From a checkpoint of a small transformer trained on Wikipedia.
Training: a variant of SOAP for these matrices, 188M tokens, 2874 steps.
Each number is 50 + 12 x the weight over its row's rms, rounded and kept within 0 to 99. Layers, rows and columns count from 0. The size before them is the row's rms in percent of the matrix's.

# o: layer 2 attention output (transposed), 128x160, rms 0.182, rows 42-63, columns 0-159
# v: layer 2 attention value, 128x160, rms 0.196, rows 43-63, columns 0-159
o42 093:39 28 35 57 54 41 62 61 43 57 46 49 72 58 51 56 61 60 43 68 43 50 63 63 56 73 50 57 44 41 24 46 33 70 57 54 51 77 50 52 45 51 41 46 42 58 40 20 60 31 46 44 48 24 63 49 65 47 52 45 45 38 52 49 62 41 43 41 41 46 56 54 61 50 45 49 40 36 40 53 40 57 41 60 58 60 62 67 63 52 53 53 54 48 61 28 30 72 41 69 40 32 40 49 45 77 71 55 31 36 70 39 56 56 57 57 72 45 60 54 67 65 54 49 58 76 58 34 29 55 53 33 55 60 42 73 54 64 54 34 64 49 63 43 32 52 28 23 49 48 45 42 47 62 58 42 44 48 30 50
v43 090:71 59 61 50 52 55 45 36 46 48 53 69 47 31 17 44 34 32 54 45 30 59 51 70 54 40 38 48 52 43 33 37 55 57 54 47 44 43 53 43 45 47 43 44 67 49 35 48 44 44 49 52 46 52 40 54 42 75 29 44 69 57 52 60 26 71 48 55 46 37 56 47 47 67 44 31 54 27 38 43 68 34 70 70 43 57 36 57 58 67 52 68 63 55 60 62 42 42 50 58 36 73 45 55 38 46 40 25 44 43 52 80 49 70 53 67 28 53 45 26 48 46 53 40 36 59 43 55 68 38 45 41 48 41 56 37 44 33 62 57 52 54 40 67 42 58 54 62 70 52 47 61 30 66 49 55 80 56 48 65
o43 093:48 34 47 39 54 23 63 68 43 60 57 39 69 58 79 61 63 58 55 59 58 32 57 39 46 75 54 54 60 48 34 55 56 38 61 36 34 35 45 65 31 54 62 55 60 62 56 64 49 55 39 35 52 55 63 24 53 50 77 60 30 45 51 55 72 43 44 51 82 47 60 44 59 46 38 62 49 61 62 63 49 55 40 56 35 38 52 73 47 50 56 31 53 41 51 43 56 46 57 59 54 44 49 50 75 57 45 73 45 38 55 48 52 28 62 52 66 37 69 70 62 51 53 58 56 49 53 63 47 39 48 71 42 49 62 50 53 74 36 45 64 40 65 48 58 51 48 42 36 48 66 45 48 26 72 70 37 73 48 43
v44 087:49 59 62 54 45 41 47 49 40 43 34 41 58 47 71 58 59 57 38 45 65 79 48 48 44 84 62 57 52 49 62 45 34 31 50 70 43 33 52 38 47 31 35 37 65 40 46 54 32 46 45 47 56 63 59 62 42 62 50 37 41 45 51 27 72 62 62 78 48 55 51 75 53 39 58 39 22 53 55 59 62 41 51 64 39 60 28 51 28 50 47 65 51 49 60 37 57 72 40 63 55 64 50 28 79 57 61 47 41 41 47 67 46 44 45 36 51 63 55 42 72 19 50 37 47 61 30 44 60 55 43 75 43 51 56 40 59 54 49 49 63 57 42 42 45 51 49 56 45 61 37 64 59 59 48 34 46 27 52 43
o44 092:65 39 59 46 49 55 28 71 72 42 53 49 62 65 33 27 39 53 80 62 48 41 44 44 59 57 49 65 50 50 31 65 58 50 56 42 38 46 58 62 57 66 35 63 58 50 50 60 49 49 52 53 45 56 40 33 51 38 53 31 47 48 43 77 38 25 52 28 55 34 50 50 47 81 47 48 48 46 55 37 25 64 40 55 48 42 55 45 51 39 49 48 56 20 58 41 40 38 71 49 55 39 41 44 41 44 43 70 71 44 52 33 65 63 50 40 54 37 38 33 38 64 48 63 34 34 59 59 45 31 28 34 71 61 61 40 54 44 70 63 48 35 43 34 48 51 44 56 55 39 40 48 47 40 23 57 63 44 33 40
v45 081:45 62 44 73 49 26 40 45 52 64 63 71 40 40 33 34 30 37 63 36 87 57 37 47 54 73 59 39 72 56 45 51 70 54 67 63 53 70 45 38 47 51 43 62 44 53 46 41 42 59 33 39 65 42 64 31 55 46 49 52 42 28 38 69 48 53 47 61 43 51 47 57 38 42 38 53 41 37 36 42 46 32 55 56 61 48 46 45 48 32 32 64 35 45 43 45 50 48 26 58 45 59 32 47 52 48 58 39 50 64 32 60 67 48 43 35 36 57 29 50 20 28 64 55 55 38 41 37 37 53 59 31 56 47 47 47 37 52 55 57 24 58 45 22 42 52 54 50 46 62 43 43 66 47 44 52 48 53 72 35
o45 091:44 56 65 31 46 50 57 56 38 55 63 30 36 48 65 61 59 57 39 51 35 51 42 33 30 41 55 51 33 30 51 62 34 49 44 37 37 47 41 54 77 39 53 59 63 55 48 52 49 31 59 61 43 50 69 44 36 53 48 60 59 52 67 33 61 82 39 40 32 58 48 38 55 56 37 48 61 69 55 35 51 47 43 28 46 59 60 71 53 47 60 59 50 62 41 51 46 33 72 47 68 37 67 33 16 34 45 45 60 51 49 34 55 65 50 48 58 31 55 41 78 67 43 31 46 42 51 69 50 24 37 46 52 56 62 25 63 51 47 35 57 60 28 51 39 52 49 47 50 53 62 70 50 56 36 60 63 45 39 57
v46 094:74 66 52 58 45 49 44 66 39 60 47 40 41 31 32 46 57 71 39 48 41 43 42 54 43 37 58 46 45 44 58 45 53 71 55 65 52 40 64 61 58 83 24 34 58 62 22 32 51 51 53 72 58 53 43 44 65 43 23 47 55 54 40 62 42 51 59 52 48 39 61 27 59 46 65 55 45 45 42 54 43 55 69 62 37 40 65 71 45 67 44 52 45 52 40 62 35 24 48 48 43 59 57 50 55 59 54 49 43 67 64 45 45 55 59 66 26 51 66 32 55 49 79 67 63 40 69 62 43 47 36 46 63 30 34 55 40 48 52 40 24 55 59 53 44 53 32 56 69 47 44 32 59 58 58 49 42 61 52 72
o46 098:20 61 40 21 36 43 77 41 38 23 59 69 74 70 60 50 44 31 40 58 39 32 59 51 69 39 36 44 46 74 60 44 50 42 50 45 60 47 34 25 56 41 43 51 67 55 51 60 28 56 59 31 66 54 46 46 47 41 51 56 39 54 49 22 61 57 48 48 50 47 45 59 56 60 23 44 59 48 47 56 56 41 51 51 75 33 67 57 47 33 53 62 44 43 51 41 39 50 39 57 50 36 49 59 59 47 41 62 50 55 36 29 44 43 51 46 74 71 46 43 75 38 59 50 51 44 45 38 56 62 70 67 62 65 63 57 46 73 44 58 52 37 45 58 65 47 55 34 52 46 49 49 47 36 35 41 67 57 68 46
v47 093:49 56 43 45 32 64 69 52 49 68 82 40 69 26 47 39 47 40 51 54 34 51 59 59 50 69 48 54 45 54 88 30 46 52 50 38 48 48 49 43 65 41 72 62 44 43 52 41 44 44 55 43 48 35 35 28 48 37 54 52 49 68 55 60 42 41 67 57 29 56 34 60 35 61 48 51 49 42 69 37 48 58 58 55 50 68 68 38 58 50 64 37 37 36 59 66 57 50 46 17 60 42 67 61 44 81 41 55 46 48 35 54 34 53 39 48 58 42 52 41 29 61 45 32 39 32 50 53 59 41 28 62 65 57 29 70 69 53 65 61 45 38 59 62 55 52 45 43 69 52 61 52 56 44 67 37 51 44 56 40
o47 104:70 54 57 44 54 39 36 46 44 39 26 40 44 48 45 61 66 38 33 38 46 65 70 51 51 33 56 48 72 57 34 28 42 47 50 50 38 38 53 32 30 52 56 54 37 66 48 62 44 55 47 54 56 64 37 40 59 48 47 43 42 34 39 60 62 67 27 47 50 45 43 39 62 34 52 38 60 39 20 51 39 28 46 45 80 33 26 52 54 53 59 58 63 59 51 66 47 59 57 59 25 38 57 43 65 33 46 57 39 51 57 64 39 33 55 44 41 54 31 51 59 61 48 59 32 64 36 69 40 52 46 57 43 40 62 38 22 63 50 63 63 62 30 38 65 44 45 53 26 69 41 40 40 47 34 43 33 46 39 48
v48 091:51 62 72 49 87 49 44 48 50 35 43 69 47 56 64 42 63 59 42 51 52 46 46 49 73 31 51 62 66 39 35 54 57 48 45 57 54 74 58 54 57 85 52 41 69 54 72 48 54 40 54 37 60 54 43 50 51 21 54 37 45 57 45 58 67 64 47 57 41 59 54 55 37 52 55 39 54 42 32 61 44 65 74 57 31 53 58 52 61 60 42 44 39 71 41 57 52 51 54 60 35 51 34 63 31 49 70 53 58 56 49 52 93 66 69 54 47 36 47 53 50 27 40 52 43 54 47 67 52 55 54 51 47 49 48 57 61 55 68 49 44 61 49 54 50 37 54 73 43 27 75 38 60 25 65 44 64 57 54 39
o48 096:37 33 24 52 68 64 49 49 46 45 64 48 33 45 42 55 59 52 41 63 73 41 58 55 40 47 65 49 28 53 48 51 53 61 47 47 51 42 42 47 42 42 38 48 47 31 45 57 33 41 44 50 37 48 46 55 43 51 42 58 38 67 55 41 31 65 41 50 53 61 53 56 84 39 48 39 36 39 59 40 75 47 73 52 53 44 67 32 63 60 38 57 54 29 23 52 52 52 47 51 71 63 60 38 71 67 37 45 62 49 69 51 33 38 46 30 60 61 60 35 56 61 52 51 50 46 34 50 45 34 45 74 29 65 46 37 53 24 53 97 52 34 44 47 47 60 42 54 45 63 50 62 45 50 58 45 52 70 55 59
v49 082:39 58 61 38 55 43 39 67 45 44 45 59 53 47 66 67 39 56 42 31 58 64 63 56 66 50 55 58 52 66 24 35 38 39 70 29 48 47 42 47 72 71 44 65 49 44 47 49 45 44 61 45 75 61 22 52 44 43 30 60 59 41 35 66 47 47 52 39 45 58 56 51 31 52 33 41 42 47 46 52 47 35 42 36 34 44 52 46 34 50 56 59 53 59 53 79 55 37 58 43 48 36 33 44 47 44 55 51 53 25 57 59 46 41 68 39 49 58 40 78 55 51 38 57 60 43 47 54 37 49 37 42 52 59 60 33 74 39 42 50 88 57 38 73 75 58 48 29 27 33 35 36 47 58 44 55 50 50 65 63
o49 090:58 11 53 85 33 71 40 29 25 57 45 31 61 56 41 31 56 65 41 36 58 50 51 58 63 25 56 51 34 31 42 73 50 53 43 65 48 58 58 53 38 35 49 27 58 53 36 50 47 36 42 59 51 40 69 68 67 46 64 59 48 54 36 37 61 56 64 58 51 41 39 54 54 59 58 53 40 53 59 39 57 67 62 60 53 47 59 42 63 34 60 48 57 39 56 45 49 48 46 64 48 69 45 27 72 68 38 45 51 56 38 56 62 44 46 63 48 41 43 55 40 54 52 27 42 52 48 52 59 43 40 60 47 48 34 49 36 50 55 59 28 25 64 48 33 54 25 51 37 65 64 70 48 61 51 35 57 39 39 52
v50 083:57 77 39 59 30 35 78 55 33 43 56 48 49 62 48 62 65 62 32 44 48 58 62 35 64 38 48 44 37 51 54 42 49 41 63 59 62 50 36 49 42 46 45 48 38 53 65 44 23 67 51 51 36 27 41 42 47 45 55 59 39 38 58 43 55 48 54 39 68 48 47 37 59 66 54 34 44 49 41 46 61 41 57 54 61 48 31 54 70 71 48 49 68 73 37 46 41 65 51 50 66 40 43 55 78 46 59 68 56 48 38 49 53 36 53 52 50 29 77 38 58 42 84 65 47 62 40 57 60 58 48 73 38 65 42 58 62 40 44 70 72 46 65 45 40 54 85 57 42 42 46 45 66 59 46 49 41 40 57 67
o50 092:40 48 56 80 40 36 36 52 51 35 51 41 39 56 53 58 28 61 53 63 79 30 55 51 30 39 30 41 47 69 42 43 70 32 50 40 46 50 53 42 40 71 26 39 68 55 74 50 77 29 50 31 58 46 57 49 59 31 34 36 55 49 30 42 36 32 36 46 35 40 46 63 42 51 65 67 59 31 55 54 65 52 49 45 40 17 48 60 44 39 63 54 52 34 58 60 40 45 34 42 52 52 61 71 43 44 45 35 48 47 47 64 44 56 43 33 45 57 33 56 46 68 25 51 40 44 44 57 32 42 49 56 59 55 47 39 44 51 52 44 30 52 62 55 35 57 38 42 54 51 65 49 47 39 33 63 33 44 42 40
v51 080:29 53 50 25 71 29 56 57 30 45 34 47 52 48 62 58 54 28 29 61 94 49 50 60 34 50 52 38 48 70 41 38 55 42 37 54 78 48 40 43 50 32 62 47 43 59 77 47 59 52 53 51 55 75 46 53 54 63 59 46 51 43 46 38 64 46 52 48 34 42 34 32 74 52 69 39 36 67 45 49 39 42 35 56 59 52 43 37 46 69 48 38 33 59 58 43 59 37 34 37 26 37 24 59 43 37 78 52 55 43 63 46 44 43 59 60 54 40 45 46 54 58 63 23 50 63 48 33 68 52 47 57 55 55 55 60 42 55 43 40 67 41 45 57 59 51 55 75 62 54 53 53 49 57 47 53 62 54 50 41
o51 088:46 42 54 51 37 57 60 32 74 47 57 61 52 34 55 37 59 71 56 32 03 54 57 75 65 38 43 44 63 35 47 61 36 64 71 58 34 47 71 35 54 66 40 53 30 51 44 60 38 52 31 33 42 74 49 48 36 67 52 41 47 66 51 59 27 29 49 58 44 60 63 58 47 22 48 69 35 45 63 58 51 45 58 47 44 49 63 62 41 49 49 71 44 38 58 60 48 43 49 46 62 57 65 54 49 43 45 24 42 47 39 64 55 50 45 34 65 50 42 66 41 32 60 51 52 33 64 58 57 47 62 42 56 54 53 33 62 59 54 55 51 40 51 49 37 63 55 36 38 47 45 55 36 34 74 63 58 56 35 44
v52 096:38 67 14 61 46 39 56 44 38 44 45 49 54 35 54 51 49 47 47 48 66 47 45 44 73 60 48 66 39 53 38 41 50 57 41 42 46 38 42 47 31 52 35 45 41 40 53 42 69 62 81 51 38 41 50 47 43 55 58 38 52 25 70 52 36 63 60 48 50 46 60 45 57 51 46 58 63 51 53 46 29 49 38 61 71 35 44 48 54 36 55 29 49 63 46 38 68 51 42 54 47 40 56 69 70 56 50 44 54 46 31 46 50 52 42 33 36 44 59 28 68 41 66 50 59 82 53 70 56 61 32 79 52 65 52 31 61 54 48 53 37 75 56 54 32 50 76 62 52 47 44 51 69 16 37 51 50 49 65 41
o52 104:54 41 62 49 60 46 35 58 71 31 40 51 34 72 64 65 40 63 54 50 45 46 37 54 48 19 45 45 55 52 66 49 63 50 49 40 44 58 66 62 40 47 33 60 69 29 44 41 45 41 39 48 66 60 41 31 48 40 47 54 62 50 50 50 63 49 50 49 49 44 36 68 49 67 79 55 43 37 42 70 62 59 48 60 50 47 70 68 44 47 47 55 34 33 49 72 45 35 48 47 40 44 38 48 42 51 50 59 46 54 60 51 51 34 57 53 29 44 58 43 48 64 58 53 31 32 45 61 51 53 62 63 39 65 32 74 61 53 51 54 77 42 44 46 40 37 06 51 57 42 72 34 29 66 49 41 51 45 26 29
v53 093:44 52 33 49 36 59 52 55 50 45 38 32 53 47 45 45 50 47 51 47 40 26 55 50 67 55 52 44 66 33 63 39 43 56 65 46 53 51 59 41 65 23 51 74 51 51 43 39 43 68 54 56 49 59 39 61 46 48 52 27 63 56 38 31 67 26 42 62 37 37 55 52 57 42 70 49 46 29 39 50 54 35 50 57 51 56 60 79 30 55 55 35 62 40 80 52 60 22 54 42 57 67 69 40 58 61 49 43 57 57 62 72 53 44 43 50 51 67 54 51 47 50 64 48 53 64 28 58 43 49 71 19 37 38 88 52 63 44 61 74 32 53 60 46 38 30 58 54 42 46 56 45 64 48 55 52 49 35 66 48
o53 099:43 44 67 61 54 68 29 53 34 58 51 59 41 52 46 40 68 45 42 60 65 44 41 44 32 42 33 51 64 55 68 50 54 58 61 49 35 63 43 65 67 42 28 57 61 61 54 53 62 44 47 46 62 52 68 61 58 52 45 61 25 39 79 61 51 61 51 42 49 44 52 52 76 49 33 55 55 71 61 40 34 39 48 62 58 51 45 36 58 32 45 54 50 26 47 35 21 57 78 25 20 51 45 68 32 38 42 67 51 48 33 54 39 49 44 53 66 52 68 35 48 50 53 60 47 29 56 40 80 65 53 52 49 61 34 58 43 48 53 40 72 50 57 53 70 45 57 49 34 33 44 59 30 47 42 61 47 52 49 58
v54 085:60 46 35 61 53 59 38 40 44 53 49 41 66 39 50 61 25 48 58 61 68 53 76 51 55 52 41 44 63 41 40 34 31 45 44 60 37 39 51 49 29 42 61 44 53 55 47 55 71 48 72 49 54 41 55 84 59 60 58 62 46 51 36 62 31 54 73 35 50 38 54 50 29 46 50 81 43 51 50 66 45 72 34 60 41 59 50 43 40 57 25 42 56 31 74 61 49 65 45 60 63 26 64 47 34 49 48 55 57 63 50 59 40 27 63 53 47 27 62 54 43 50 58 61 62 36 53 64 71 64 46 43 44 44 56 70 54 57 49 60 58 46 48 54 50 46 37 60 41 40 54 50 75 83 51 37 32 43 53 40
o54 096:64 58 73 50 67 44 45 33 50 53 33 73 69 47 52 41 50 46 46 23 42 37 45 58 49 37 40 60 66 62 45 71 75 54 38 50 45 72 55 55 59 64 52 41 51 40 37 44 57 71 57 52 47 52 29 40 46 47 57 63 71 63 48 42 58 53 25 39 50 54 62 52 48 33 71 39 54 68 58 54 29 32 63 48 38 31 64 43 50 61 37 54 61 54 66 52 63 29 65 57 39 30 53 52 84 68 47 62 53 38 41 28 62 49 37 46 55 57 53 47 59 60 34 44 50 39 62 54 26 66 46 40 46 71 62 56 33 46 42 34 64 60 41 35 48 67 58 50 51 47 39 62 35 49 50 46 44 55 68 61
v55 080:60 46 45 63 32 58 58 61 50 47 30 51 54 27 39 57 52 19 37 38 45 29 64 57 54 75 47 41 40 61 38 36 71 43 34 46 66 48 62 61 49 40 26 32 42 61 31 58 49 72 55 46 33 52 70 69 33 56 65 53 44 53 86 49 37 49 53 78 65 55 57 37 58 55 39 49 40 48 55 46 41 74 42 55 44 58 54 47 50 54 42 46 77 48 35 30 39 50 59 70 51 47 27 44 45 56 22 52 64 51 47 51 36 80 47 43 62 49 34 51 48 41 29 61 49 42 59 56 77 48 66 40 49 48 65 48 46 52 50 49 61 46 37 48 66 58 59 37 39 53 50 51 58 48 51 61 54 45 57 49
o55 095:50 57 63 41 42 40 53 61 49 44 55 50 52 71 40 50 44 71 69 51 62 67 48 54 47 57 69 61 62 53 62 68 45 60 52 32 43 65 49 63 44 57 48 57 55 38 44 50 45 38 31 51 36 35 54 53 50 71 51 40 58 45 38 39 36 49 64 36 39 55 48 38 23 55 50 76 63 63 63 61 26 38 39 57 49 45 47 44 48 51 44 53 34 58 63 53 44 27 41 21 54 43 47 43 49 52 48 40 36 49 72 39 63 26 60 77 39 52 68 47 48 48 59 64 56 53 47 27 27 51 16 55 49 50 42 65 44 41 39 52 46 39 37 37 74 52 66 64 47 58 57 31 46 71 53 74 27 72 39 45
v56 093:67 46 81 68 65 54 48 43 47 66 47 49 59 59 51 56 35 28 47 48 52 57 53 65 43 50 56 42 63 63 40 78 58 60 52 48 53 59 61 48 40 46 43 51 78 50 58 61 62 61 34 26 50 50 31 47 46 22 51 52 58 29 37 56 52 32 67 67 55 59 44 77 51 75 50 51 70 45 63 50 28 45 58 56 56 50 64 51 58 53 67 67 46 36 29 55 71 52 39 54 48 52 61 52 58 50 49 55 24 41 47 55 40 55 75 60 43 68 51 50 65 63 25 41 43 69 40 39 74 48 60 47 50 50 45 50 52 60 53 25 38 49 70 36 59 53 59 60 70 51 41 52 56 77 40 41 51 55 53 66
o56 101:46 63 39 64 36 50 38 42 60 35 60 65 56 38 57 55 68 70 64 56 47 30 46 24 62 78 52 74 51 49 44 38 55 34 55 51 72 20 33 50 41 43 64 55 37 57 47 62 35 33 59 52 70 44 64 58 45 62 42 37 42 58 41 50 43 59 54 55 43 44 63 32 44 36 62 54 44 57 50 65 50 60 49 66 63 60 33 64 42 62 44 31 63 41 50 49 23 54 47 47 44 54 30 46 51 65 50 55 37 40 39 47 58 57 49 29 51 31 57 38 59 62 56 59 68 53 53 51 48 35 31 55 66 55 60 60 61 60 57 67 72 66 12 48 69 60 38 51 66 45 60 53 33 51 54 61 39 41 43 63
v57 097:47 34 34 47 47 50 43 33 37 52 47 43 49 56 55 67 50 39 42 40 38 39 54 58 56 58 42 39 47 54 46 65 58 57 61 32 44 47 43 39 53 54 59 70 29 80 25 46 52 23 30 52 49 57 52 49 67 51 51 44 77 65 61 52 74 46 81 68 46 47 55 64 51 69 52 73 45 51 52 48 62 45 68 42 47 61 37 54 41 58 53 71 28 40 47 45 48 53 70 33 43 62 51 50 58 66 68 69 39 67 32 30 52 65 56 54 56 26 64 31 62 47 60 28 59 59 42 50 66 42 41 56 66 58 59 60 48 36 41 61 61 39 60 46 52 53 52 41 51 45 51 72 42 72 72 48 64 48 46 29
o57 101:49 82 69 41 40 50 43 47 53 34 35 65 36 48 66 25 62 51 39 45 58 32 22 31 54 38 53 45 59 50 36 41 35 48 57 62 55 28 47 59 35 42 68 40 61 46 53 50 71 82 66 54 61 56 50 53 59 49 45 52 51 53 50 56 40 34 55 45 64 45 55 45 31 39 64 22 47 54 47 46 58 66 47 57 62 37 57 40 60 50 64 52 62 30 54 43 56 42 36 34 66 52 56 42 46 53 31 38 52 14 72 62 61 31 33 39 30 76 53 61 55 47 57 57 36 54 64 44 45 41 46 56 61 52 61 45 64 68 58 46 45 43 47 34 56 22 65 61 41 68 39 38 57 56 56 47 44 40 55 51
v58 096:73 63 42 57 56 64 42 44 41 41 45 33 51 49 59 55 38 41 62 59 67 50 49 62 18 47 53 54 53 45 64 46 52 35 38 39 44 39 68 46 52 64 41 45 29 65 43 56 37 40 53 60 41 75 36 61 35 30 42 53 52 57 49 36 66 52 50 52 56 46 33 70 45 52 35 24 33 47 75 25 70 69 46 37 62 56 22 42 29 46 54 62 44 46 50 49 30 62 45 39 46 58 46 32 58 71 58 80 49 66 40 36 29 46 37 49 40 52 27 77 39 50 62 49 27 52 36 40 49 65 59 61 45 64 52 61 46 49 54 68 62 53 56 57 40 43 57 34 54 58 47 68 52 41 53 48 47 53 38 56
o58 100:60 48 56 41 51 55 38 52 42 68 61 70 60 49 38 51 55 41 55 46 48 68 46 46 61 60 23 25 41 51 65 36 40 57 48 63 45 54 40 53 41 44 42 54 55 57 60 62 73 50 54 46 56 62 49 61 60 43 49 25 39 41 43 43 30 50 40 46 52 63 47 41 52 72 64 42 38 51 46 60 36 46 45 50 18 33 74 29 63 34 39 59 53 58 45 58 60 56 44 43 70 34 47 70 58 32 58 38 52 36 47 74 66 52 66 38 54 61 61 34 75 59 41 66 53 62 73 66 68 40 51 47 51 62 52 31 58 67 51 51 53 22 37 40 46 69 48 69 55 38 62 37 52 55 48 55 36 31 61 21
v59 095:61 38 33 30 27 61 20 37 53 35 40 36 43 50 43 58 74 53 63 70 51 54 45 47 23 59 44 62 52 68 49 43 47 68 35 51 59 45 51 56 43 51 58 43 59 47 36 53 41 43 36 80 34 44 43 47 40 47 72 63 43 42 57 52 43 46 49 68 42 32 43 55 54 60 58 26 64 58 58 35 38 51 43 37 50 60 41 44 44 64 72 57 61 38 43 41 50 48 51 38 46 57 31 51 54 56 42 79 65 42 50 50 67 63 65 51 34 28 48 54 54 52 67 60 41 83 51 43 24 64 56 55 54 59 30 55 39 50 61 53 29 49 51 27 40 40 60 63 63 35 39 53 47 53 38 63 68 35 39 42
o59 098:44 52 56 65 48 46 54 59 59 50 69 63 41 35 66 52 46 44 37 30 34 42 47 34 55 85 42 48 41 41 53 49 65 40 59 53 49 48 45 46 64 54 28 41 37 51 61 50 48 44 75 28 54 69 40 46 50 64 44 34 57 40 38 58 36 52 30 48 73 47 51 22 48 62 64 58 71 39 37 57 59 61 34 69 59 53 62 51 65 58 39 40 36 69 44 43 58 54 40 40 63 30 53 32 46 37 53 25 50 39 60 71 37 41 63 48 54 67 56 47 30 48 34 60 55 57 42 47 74 32 45 44 62 46 42 54 42 45 59 69 81 66 50 56 47 58 40 49 21 61 46 69 50 51 39 41 47 41 63 39
v60 093:57 54 32 56 38 35 61 62 60 40 46 53 35 81 31 63 56 66 44 44 61 52 45 44 36 31 36 48 84 47 42 29 38 51 38 60 59 59 38 52 49 54 39 69 56 52 64 71 52 55 52 57 32 43 63 57 51 57 50 52 59 49 51 40 52 67 44 52 51 42 43 22 34 48 63 50 41 34 43 59 60 44 50 57 61 62 48 63 59 60 40 61 44 73 36 41 61 41 38 77 70 64 65 34 47 34 70 50 52 33 39 55 68 53 49 35 51 58 34 56 57 50 39 78 48 72 44 50 45 52 76 71 52 34 53 48 52 53 61 59 35 33 59 35 54 73 42 47 44 63 39 66 65 45 65 30 48 58 56 58
o60 097:39 53 56 54 57 53 40 34 59 72 48 48 36 16 56 53 27 56 45 68 42 31 54 53 43 72 59 42 18 66 48 67 54 45 60 46 41 43 48 42 65 47 63 40 51 42 60 34 64 47 51 46 53 58 49 40 40 46 29 61 50 46 32 53 52 44 48 30 51 50 61 72 64 55 46 58 65 38 51 40 45 44 53 53 34 48 62 45 41 47 70 57 50 53 44 55 47 43 64 39 47 47 55 56 40 72 24 53 56 56 50 49 48 57 66 62 55 49 52 40 54 22 62 56 58 41 60 38 52 53 41 45 75 67 36 37 63 33 16 43 61 66 19 62 41 39 59 60 25 39 78 60 47 62 38 64 60 30 61 55
v61 097:56 38 70 58 54 44 55 41 54 45 33 42 66 52 64 69 71 57 46 47 62 49 55 27 50 25 48 56 51 36 51 61 62 57 46 50 67 51 41 41 51 53 49 34 62 49 54 62 54 41 16 34 46 24 53 40 47 55 34 76 41 53 44 64 30 41 46 58 58 36 82 42 36 54 69 31 54 58 45 48 55 50 30 64 60 64 50 47 45 48 45 63 52 47 76 52 43 50 46 57 37 65 53 42 17 54 76 55 30 50 37 53 52 45 62 40 49 32 32 68 59 30 46 70 72 67 44 55 37 53 48 56 39 34 31 56 52 42 61 34 37 57 67 59 56 51 58 41 62 51 57 49 52 66 49 49 47 61 31 48
o61 102:34 51 51 32 60 64 63 52 41 41 70 48 20 45 67 37 37 58 54 19 58 44 47 73 49 58 55 59 41 63 59 42 52 61 47 60 54 47 71 50 66 64 50 59 35 71 64 48 44 38 69 54 57 55 48 42 56 52 63 34 53 53 58 32 58 55 54 50 50 58 21 58 58 32 58 45 26 31 58 54 33 35 55 51 34 28 62 45 61 58 51 29 55 60 41 47 46 23 56 57 63 39 32 59 56 62 36 36 66 27 48 47 52 44 53 62 61 35 36 53 37 72 61 48 58 24 59 46 36 70 49 57 57 54 54 34 38 61 63 59 61 59 57 59 50 35 55 39 44 52 52 43 85 54 54 42 53 59 64 45
v62 087:32 57 50 65 29 38 54 29 65 59 49 64 60 51 61 34 63 40 59 37 46 52 62 34 40 49 48 66 34 42 50 82 62 68 62 40 38 57 51 49 60 53 76 39 48 61 25 53 48 71 42 45 48 66 47 24 39 58 49 46 60 45 43 49 51 48 43 30 37 39 32 36 29 44 54 52 61 40 41 30 56 73 59 52 64 53 35 51 46 52 47 45 50 46 39 40 55 56 54 66 45 33 54 53 39 53 50 56 34 69 36 49 40 62 44 55 50 48 43 48 45 75 38 54 42 63 47 57 50 52 39 74 58 46 70 40 41 32 73 30 29 48 51 49 60 68 52 45 71 66 64 52 56 53 52 72 26 38 68 68
o62 098:48 47 43 42 71 58 51 60 52 33 82 58 48 32 40 61 46 70 62 54 45 49 40 58 60 48 51 46 58 53 52 48 47 25 60 59 53 57 37 58 43 42 40 47 72 61 45 50 55 40 65 46 66 61 61 75 40 48 42 48 62 38 51 55 57 69 29 64 32 48 68 50 56 53 46 48 56 17 46 49 48 36 37 31 57 54 58 47 48 42 59 45 47 74 54 38 24 33 47 62 43 56 49 58 41 36 51 49 76 37 55 54 64 54 72 47 61 32 58 32 54 37 57 41 65 58 58 40 32 52 37 52 23 28 33 70 62 60 17 55 63 67 52 60 47 42 50 59 40 57 39 35 72 31 59 51 61 55 47 42
v63 082:45 52 34 55 53 40 44 47 52 46 44 35 58 48 50 54 66 50 40 61 41 58 41 65 43 60 59 47 45 41 41 23 40 57 53 53 24 44 56 52 70 28 35 75 78 45 38 51 43 67 42 61 48 47 39 61 34 53 50 37 61 48 55 83 42 58 81 42 52 46 48 18 40 66 41 61 59 47 50 37 61 44 41 59 66 33 47 37 45 50 41 49 45 60 50 30 60 66 47 40 49 33 33 51 61 62 65 49 37 47 54 63 54 37 63 58 51 58 60 53 50 56 70 43 26 61 51 68 52 50 49 38 58 72 63 44 55 54 38 69 81 34 50 66 31 37 42 50 64 37 53 72 67 53 32 58 42 51 41 39
o63 089:66 29 58 42 50 58 31 53 62 56 42 66 53 53 62 58 34 43 39 51 53 47 60 28 47 38 39 56 69 44 37 40 50 42 69 51 51 63 52 51 46 45 50 35 37 57 37 72 53 58 51 56 41 48 49 08 66 49 52 49 45 40 57 44 59 50 21 23 47 31 37 51 32 38 54 56 41 44 70 45 58 68 51 52 24 37 55 43 59 48 55 42 66 54 75 71 39 69 72 58 47 61 71 45 26 57 51 51 73 49 60 61 51 56 28 59 48 54 52 63 57 45 29 55 49 54 70 58 65 64 53 63 48 33 46 64 52 31 61 45 46 48 46 44 55 70 36 31 47 53 47 28 30 43 55 54 59 37 54 50